config.toml
d_model = 224
n_head = 4
bias = "none"
optimizer = "muon_variant"
lr = 0.0112
Each number is 500 + 50 x the weight over its row's rms, rounded and kept within 0 to 999. Layers, rows and columns count from 0. Numbers have three digits each. The size before them is the row's rms in percent of the matrix's.

# layer 11 MLP up, 896x224, rms 0.234, rows 744-839, columns 96-127
095:519500502448496499480479523455443510552439490445537448483567537431556597553473570475441577450492
101:465534485513526427485518616487574428461401575523485502640551469497488560618440493510479524439450
111:498464537522569497434461528574499423525475558528529550529396514588615541516529506473501494452454
119:489445444490371431391486565567460555462517500494497452520548539503379445565508498525486495575487
101:520485569407594468400402481575504537614518489463574514485557458519449505460572422486488458488447
096:591534468493539484593626634445520467467614381517572449572448487472504549484527507507497485544554
102:458557593556550532455465528443378498503464550529452545590499473434539550532438499468484536512455
093:457442501466471513403538541531516481384517517438507551533507569584533609455479533506497493541558
101:444508609453459492448466472561431597499473513452483470526393578546495436469513518467496585573408
080:543555552471566617538452430493552549563519532405498497531433517490490550470554488528546461498408
110:435527620443488465468452565538495559545503525540467465610463567543495607459503409518505402509462
101:446436492463512516532564431521519546555526491485512493486526457582418534556535476570493490529374
095:407516526564494525439474548437520500544581524536568408442523494513487571453522568450632482445461
109:483447436571499533536514496548495571482450502421407480566552457530506481529400564550472468480511
102:546399543472471477498534491574573567509438423451566468448443449505493492562538556449604559546476
101:545504545497482405466527604471498465581487459467390561439522612451504528487537502489595555512490
106:470485476445467479543488507527507498559584448526605516565441518487588402579580483549479535523538
095:493495611474451496450403486515531523572494533507491524517432439494564529522503492434572491531444
094:541510489489503440542485522482509509443528466550598517450483517473456544451535562455512558499512
087:530544393541525496509480557469509590518516453490571612450430493452436486475535582614461452547494
093:564475498471518496464546560463566415474463471440523479450539446441506430508497405489500476617488
098:524443542564560436590500512471492569555372541496542471458529523568469565459492465529486508516500
098:470469519442519561554516475606440477565535476574505555539492537433411547445488585443516511510486
103:458542514412461558467543505511482532481513444535542467563539525464450485503522479518533531491546
098:449529559497470606471533487491479505418500516570469436466517448412519469436511523478436453492444
101:471502459561495470437503564515479535565582421506544561476532488448433552418533498472525512507437
092:493487523464500515461461545490504480588512450481587464507453603446534557446481444527466479534395
102:438524521472561558460514525427524476408556524533510437409449501476476534605423502492466462458599
106:444431478414545434490467481400394453497439595480439451501551495545503503478490507405466372553394
097:543596552532531500456365493433498583541531536414511478429560497478486579580460515494495513561567
085:517413425561599616575538529501498536466479499566420529522563480374475477513552504486569522464513
106:493548467535516465519532525544471550427506435513524485532527550549497452590598542512549439506537
090:473459547544507505581535445494531496540487509567472453586509479454399482511566521421398586462601
096:537547559559498484495521518477478490476590530490542520492518476507495501463423443540502506451537
100:471589489516486467500464533556570457565439456454568425477568582538540379531499568471506481548428
111:568439536506596398518500448428568513463466472466470521544459477587459628455517470505510501557436
099:495485500486531441506546564447457483495429468486519476470479531494523554524528512415560489565422
102:530537552520599475530527547510509394557493444408400484467493471489490530507471492494518582514483
094:484554491525470503470487458473455529457450595443457505405497515441496526448504454519555459567599
100:461523518521438425519518493508558538492460570473439539435490558587523488472515541562453574506474
102:476465560505401556528546356499517498590483594484476519468486412456390557446517566422510525534492
095:486570542444445479496489534467492539425406496540460498535461419565506443554415465565565468505583
110:573568486522512488443500503509467585487481530589472518459549552500496509537395567534544477509514
100:474491504529496443422527448458504478502454513471431645536466485599551559557491541437518498431480
111:488498518428444473450577523446476518422462527439470468453538479473532474542546447530479491492481
106:561566536483467459513423382452589427484482554493552542485430542573448511539501456480511474430467
095:431546581548410387413566534498503448523505488456529451477471511545520516502545434493457480394522
091:479435539517419438470503567561562490503543540428502463461531509567542538480461519478477502528503
083:500470458517464435491471512474437562432510492527463469531556523508483499589568501441562473434596
107:538580480584576630524414485500447594531493598518500522484521564577483485503461484475439523448425
105:507441471524446451497528537477539474535494570533449531511498555533478413499581533428518507446460
094:514572486443377470491436430462416497465491523445467545551522468536471580400540497500476513506456
098:452535498465528606482597435408540469481525542507464496416507536553558460463419508521493450507422
106:507441471386406542531584556541514434461459537491492401479498515446512583483475519466493450442480
098:465518499404477518520491435579509489502436500472559416490498499456454455501424487528482450461461
102:435431392534510430442471594425553516482538494495518537547447523520509489588508481491472535529511
103:437572467517501535485550557546550502532585451563425531551510484497486511502533419491463526479556
100:463528475453488556468564514560496448515482458424429598626532471569396541513414557542512479483525
108:486456464487497510434487634470527516498530438558574600461494512498517521410451531448401510465493
097:534456605435483454460506430429478522472524495575475525531431554516516500461516430590478545431523
086:446508478543486568490474493474481514502510542531504541480435487437493474579494473575469486427454
111:516541366526499557519568575500513395463484533503610533539525527475431449521529443335414502522492
100:506547514594419506536545467420523461457567447533589417439602542484566452551527518447470439458566
106:581503404465417422465455476464490444372478548467440575470492475567557489493503530498575592501499
096:452425469525438514471548428502570532507549535492440573503508440466530481513538427503516523506461
099:504493575523458426519548534530538557493606420538571501544536484432518540489530560500446421510601
095:513432484416410483530429436512541486483468413509455531428469530431602503513493492415474493549428
099:426532479429491454586548492434579520439579499476526469479488380530481475477569518428430495512515
104:584495467484532506452490469460463366497450435432542511453529490482559646453549607376478532476524
092:531518478517463475432553539497489388469490491577495499490428402476373535509418379478561526538563
093:521471545433461423489523530545549513471526545457582495484477503490491494536458580499527400472494
097:496445516450478465435495431481583505478520501469530438563401502485447544503532514439386512461474
098:522537546488452538550488577482467520586533473513561474476495557456612542496574499460433422516476
107:516458532521461516607517368517525479520405505514408518417518514449560536469513569409515445444503
100:555573494508468560495473486492481497457564525442507460445525522483501468501535487493459396484516
108:506398584520428506493582515477510524494475539543486546540539457473570504508536523435502432580472
096:514588613443487580544470577540472448488621503560478436474465489518587401460516511464431457478468
094:460420470440555417509439460506561505422488505596450504576516501503477500547488422454540477547487
088:489449506531594473530459545569538505524424442506472418481459573465484582490512501474573527450583
105:475452450534495465473495462532490440472540464373475523526460556476511499469477513430452618487446
102:417548567495524536463528466465462414480547492492486468518397546514487548591556531539512465537520
109:425474535508445473499511614552467486437484532552517470543524511448547538415475506441541570528494
091:466517576406321521555464548425527482524459548475505466524534584440549510527475515484462534503468
102:499488510526589555531525564494438424496504490553503527571584491461447413500520474513526519519414
090:507520403509446462484553447387512393389524443483493466542469501493557524509527413426524503577436
095:469456435436509513466508465480595563473462539502412586509473458373498522509449512495399510603529
096:447515530438528488449449528460528547550481507630496505509506491483592478550542543514606493479426
096:494431489548509456517587468592511531445478498546568589553558531573610393480497512499579545494533
105:472484564541547467471496520498555433475469534554588534574385500502474560512472414508574456589561
102:613485493454502483569569527456516531501529573451407397467415469572491426571439523472469524476524
109:475564595532515442530482467530411454423482511578435510414447515438602563446409511621489537538534
098:463479492518509548517453541465519419506519453450411489480508507539558600570535447477496509594465
104:512485521539461550438518410455513558546524496514561552558461540467487536509542539497518379453434
113:538519562511533500451531576488388495473474446454544539436472542524455502589429564539541537435598
094:474534524494521549563452502468491580481557527518600452540462508548525413540501511497470525542472
087:441537508533521470556463497538478458433450521569514479495513388495479477527476472481495384491571
# layer 11 MLP down (transposed), 896x224, rms 0.268, rows 744-839, columns 96-127
097:421496442627578556453484484439603466600556498510544511448471493540474459489428495444485546493529
101:491456504491505516550525536466429436514507454532528528517510440463468482417496590569506507475533
099:579533521463468442511555567436464501568506545503436620550554511473507488429567491503508565516484
104:476514504548471441558546473506488531531558464458377482544480510413555606429478513475460496591425
100:404478527427449503475597452573513417480517591477463611532670503553532440520450400508555404545408
102:591529490415530411528510544425491563437501537574474431493583505458385451525478509508526555513446
101:566550612485497504427469489532506523516484468598657501535550512594566432572439540557517477567520
104:547469583490430415449570449430519542471494565480495558539508483539516594498539465454444478570529
100:521573549546544535603546572491490471567552573514515444633496535474507548533451446542479503481418
092:514465468445485542489527498510458571487516485461456472525552495509510458552549566591536502491439
101:531550469596619453528491445472553534492502506504467547587514510504513487476499470517483501517498
101:469536488591573564536503525552558574534461505453477467569512513464498489493584457553556521510488
099:557503533450451512531574478397463480551537594474471431447516549428560603361462440444494550535443
103:505501417464468531473440509462391506543478474569479503544446488535502452509458452523559461487524
103:546458590440462506456509498461445537441577409476538535499522564475519471535459565473509495480524
104:533586425458550499499516409506510478406546521495504442466577499574483501524508533550495483496542
102:512525490482448461398434498538546479456571460488488524466435394507492507495471516503481544571522
102:417520514527499482501532587532513543537558459464435509484516595515577520578454489445438454542498
094:323521410431450561471578507579432478548535453433443527529488533534471444438473511507567471489407
095:468478550526522493526504550544516411412474564531532506591529490575548441478370507410543526491487
099:477541493523509404492549414528486589473494506554512525550499459527424599566460511480464499502577
099:502585430485389465535480517414428556492428528482477523508630531512573520470458512499566506493504
097:454496450549551547583442576534452598540500521560543488524576384534436524508557427557532605604497
097:474470472498462502546546485510525587499534399564394499527492516499469571522519545438435548484534
094:488486457530512539533474550504492433523500536510493598486486538537566486549472530510578444474542
097:554531476487453476506484533532458466603478436509552498504548446432434463480528454476523465595526
098:518436481444501576570562495466417513382510468574499424506551513469463590459431569509437457524496
101:440458478491541457541517637520625576502485519458479529574506475475443503596407472472531539459514
105:476555458507472534542539453493506534516499400514503461531440462440592503545484520571575479504464
101:506446549493559502511500438486557473483539452585477429498543544486462532523463554536515400534553
099:428597584499461429486439409472532480568475504485572528465435549552486566523548414476445499485422
104:603571533494467436533444486470482483502581464503519476573446482563504470452603538540570493480449
091:543442477525527556587627480598513536444525432567431529524516481514504582469515576456518572458462
095:479527552443486508481511512447477444405508555518596518555516423540518478418519451465437452549609
100:506512481373579552497498478418459477554471551495551478490510482506559560448447480425563500453581
113:529545481526398441547525542575436455433542518526439549404349500535430538453526506530504433528552
106:507590497469475514477538486561593413524493577523440497511506509512563503476466414532478523504563
103:474376425502463489507508459560502465447549478532526458530540547410474513561511603435523499538539
101:542593551571387512500492423578519470398446462442518558550520511532457475410463497502599437482556
102:389467471430478529527435476518494490576560534511500455521576459569554522572513468488509607463380
103:482573540558566525527438487498510536534413528515493622489456440480447567444549507550530397531487
098:479490451571528604480459501535473444619601489508544548490537573454469490478499465456469501557501
100:443456549554469525468382468559571550431485510514421444500420537422521534438567538611621503526514
094:511518508500542471458483488425534564543448509494438551540460553597491531529477469478520455500568
103:594493524554461450508498478453510517496479513504520614559469488551450501444556496462536451494539
096:523532437530504547526377367524505485443480502514509606511502556482454475507501503527425501517531
092:493520532504489419379529549507521431511515516422508496536459520491519478467534502531462519466524
098:473541546557514537528510592410505508601467552560555571452545452439493409523503455487605490489473
095:466519529523436516494503528529494508538506477540531580454547430505607524501449556477572586590510
105:520533528577530439400530498531509428522503490488452437499525446491508497383545534456580453539577
107:506493503564512474456549410568608450471508450535545572537589496526437463527494489572470466553521
095:485572432507505487500456463467473548501456519501533491421469509489516480466543511514563550523493
096:507477574514555489508386469523551473462529556490410473402470541474544519494479512442428491469487
103:463422595459537494548484514519465494504572568515523537509465437528408521596486423513466444512484
098:424430475483534539479553486420478601547503537529471520468503388559427571504493554486404516443555
104:428480441534460496594500519460534625560499467422446482496571447532497454512517441492568528460561
103:510558535518534571528478520446553548419488532509512533482614511444489397464480497525456673463543
097:557503552520471410468465494529460508493480532503492597513452498500508431516503516507415402487476
100:466471529552478635460506503503462468557541579579524500524492581500507580507488469412463504485532
104:494523436554466533508544452485585493463520472489383525522459571543512457567443498459564439456505
091:505483509513467461443574511575437513540481458494480468541570522523503436460544506445550506573492
110:565552488477580554517486516487561410499489515464529523504478494481442540542582464481452465536532
101:478420543482491435500460512569480444476551536501476563473460447430455498479527504453476568516511
102:568474516505475508567500516442453445413483487462474579545481472496542462534526376483458559514524
098:375478482443481523559469522459481522434605510531474465497407446508487438481587539432572506505573
092:486493437544553478494385533574545571473475478480592475492525428513449615480616551515467505557608
097:461450441499520573571443483465433443468491421578540504500503494449464465548503477457468488533443
101:599506506480541515471433479581573579485493537568495539488564474448432504528535458524612446423506
105:507577429522511454530520567515476500475413437402485509466496504516491540452556549441552527530482
098:468502533410599562471469491557502536598523506433527489482548518484524530480578524527506524531518
099:567521523557567555543514463473488526507466464443461499429575561587470514522500469478526526553519
095:566472543546425494506557489465491392514444569577547576483496508496450512508530463561586491535537
106:559571443500596563517516445528391476498553583543368520494533586486463500565520449603462484480475
101:574447415501516496474470386463495434469483478513531520492518510470406520470556455558525490489503
100:537444537559460418539543487532482535480545614461475467555440538575496581381505460472570495530449
098:483452478481509491472451467526561493511465497470508460429485511524540468532551491521504441520557
099:534499450490500440453547557528500546495420444487439425487500437480451467488431488461504450509524
100:426516464500521527468434480544481484511463447538507513498390525580567554409529608542495448545525
092:501497461458534480511472454520534540445369420501548510492409548528503532499391553503561487548571
102:501507526487574399592495419498487473526426500578521561442479496525562474456452568528523478519536
103:523601523489470578545479526548480474496463505558428481539496507481502485543491484489505434523531
105:497544463612536501519520538478493610526515478477502462529544554488523470523464518454501510449517
097:467433489532597576553560470561428399595473498496465526492449451564408493504530510614496467542480
101:525449517432480434471497437540530567583522567513470523433441457494556418518565542431587467552585
100:511518560486561514531536482633484569592447601460470517460491482491463490506469459544492555500447
093:550523573512572570444581459459447505578470559472592539507493529520457385508526487531515466460562
095:510599480509534527517468519479408487469451496509469472511452515559525555452443555524513579468497
089:527428471477541522540513528547508484461461495484453614526500546400576381520529483497599579493448
100:506514507508540424446500503543547505448475464412563526568533535488498600476504457592424477609577
102:498467545580567471485463499568577522423440486439448547497537501559547494370450470482570577518465
104:492500497561517501404484497514525499601440523487553521421499424512551425422502512456574496428476
098:526467567585465571510465538497496468505461400483636476452489602491464557577468527490519506581533
109:471528490571480507479511502431499502518583525531562426492582469488456421479642433450452485551412
101:397541435459582552490395517507500455565477439543443500557502514546487440391522473488508549496439
102:482500576530484462427474528518505496518522562477456530435503541577358501475525468581510520517517
099:542418529477426408411573455547532509608571471504537533417486541435503538439499437476575606466485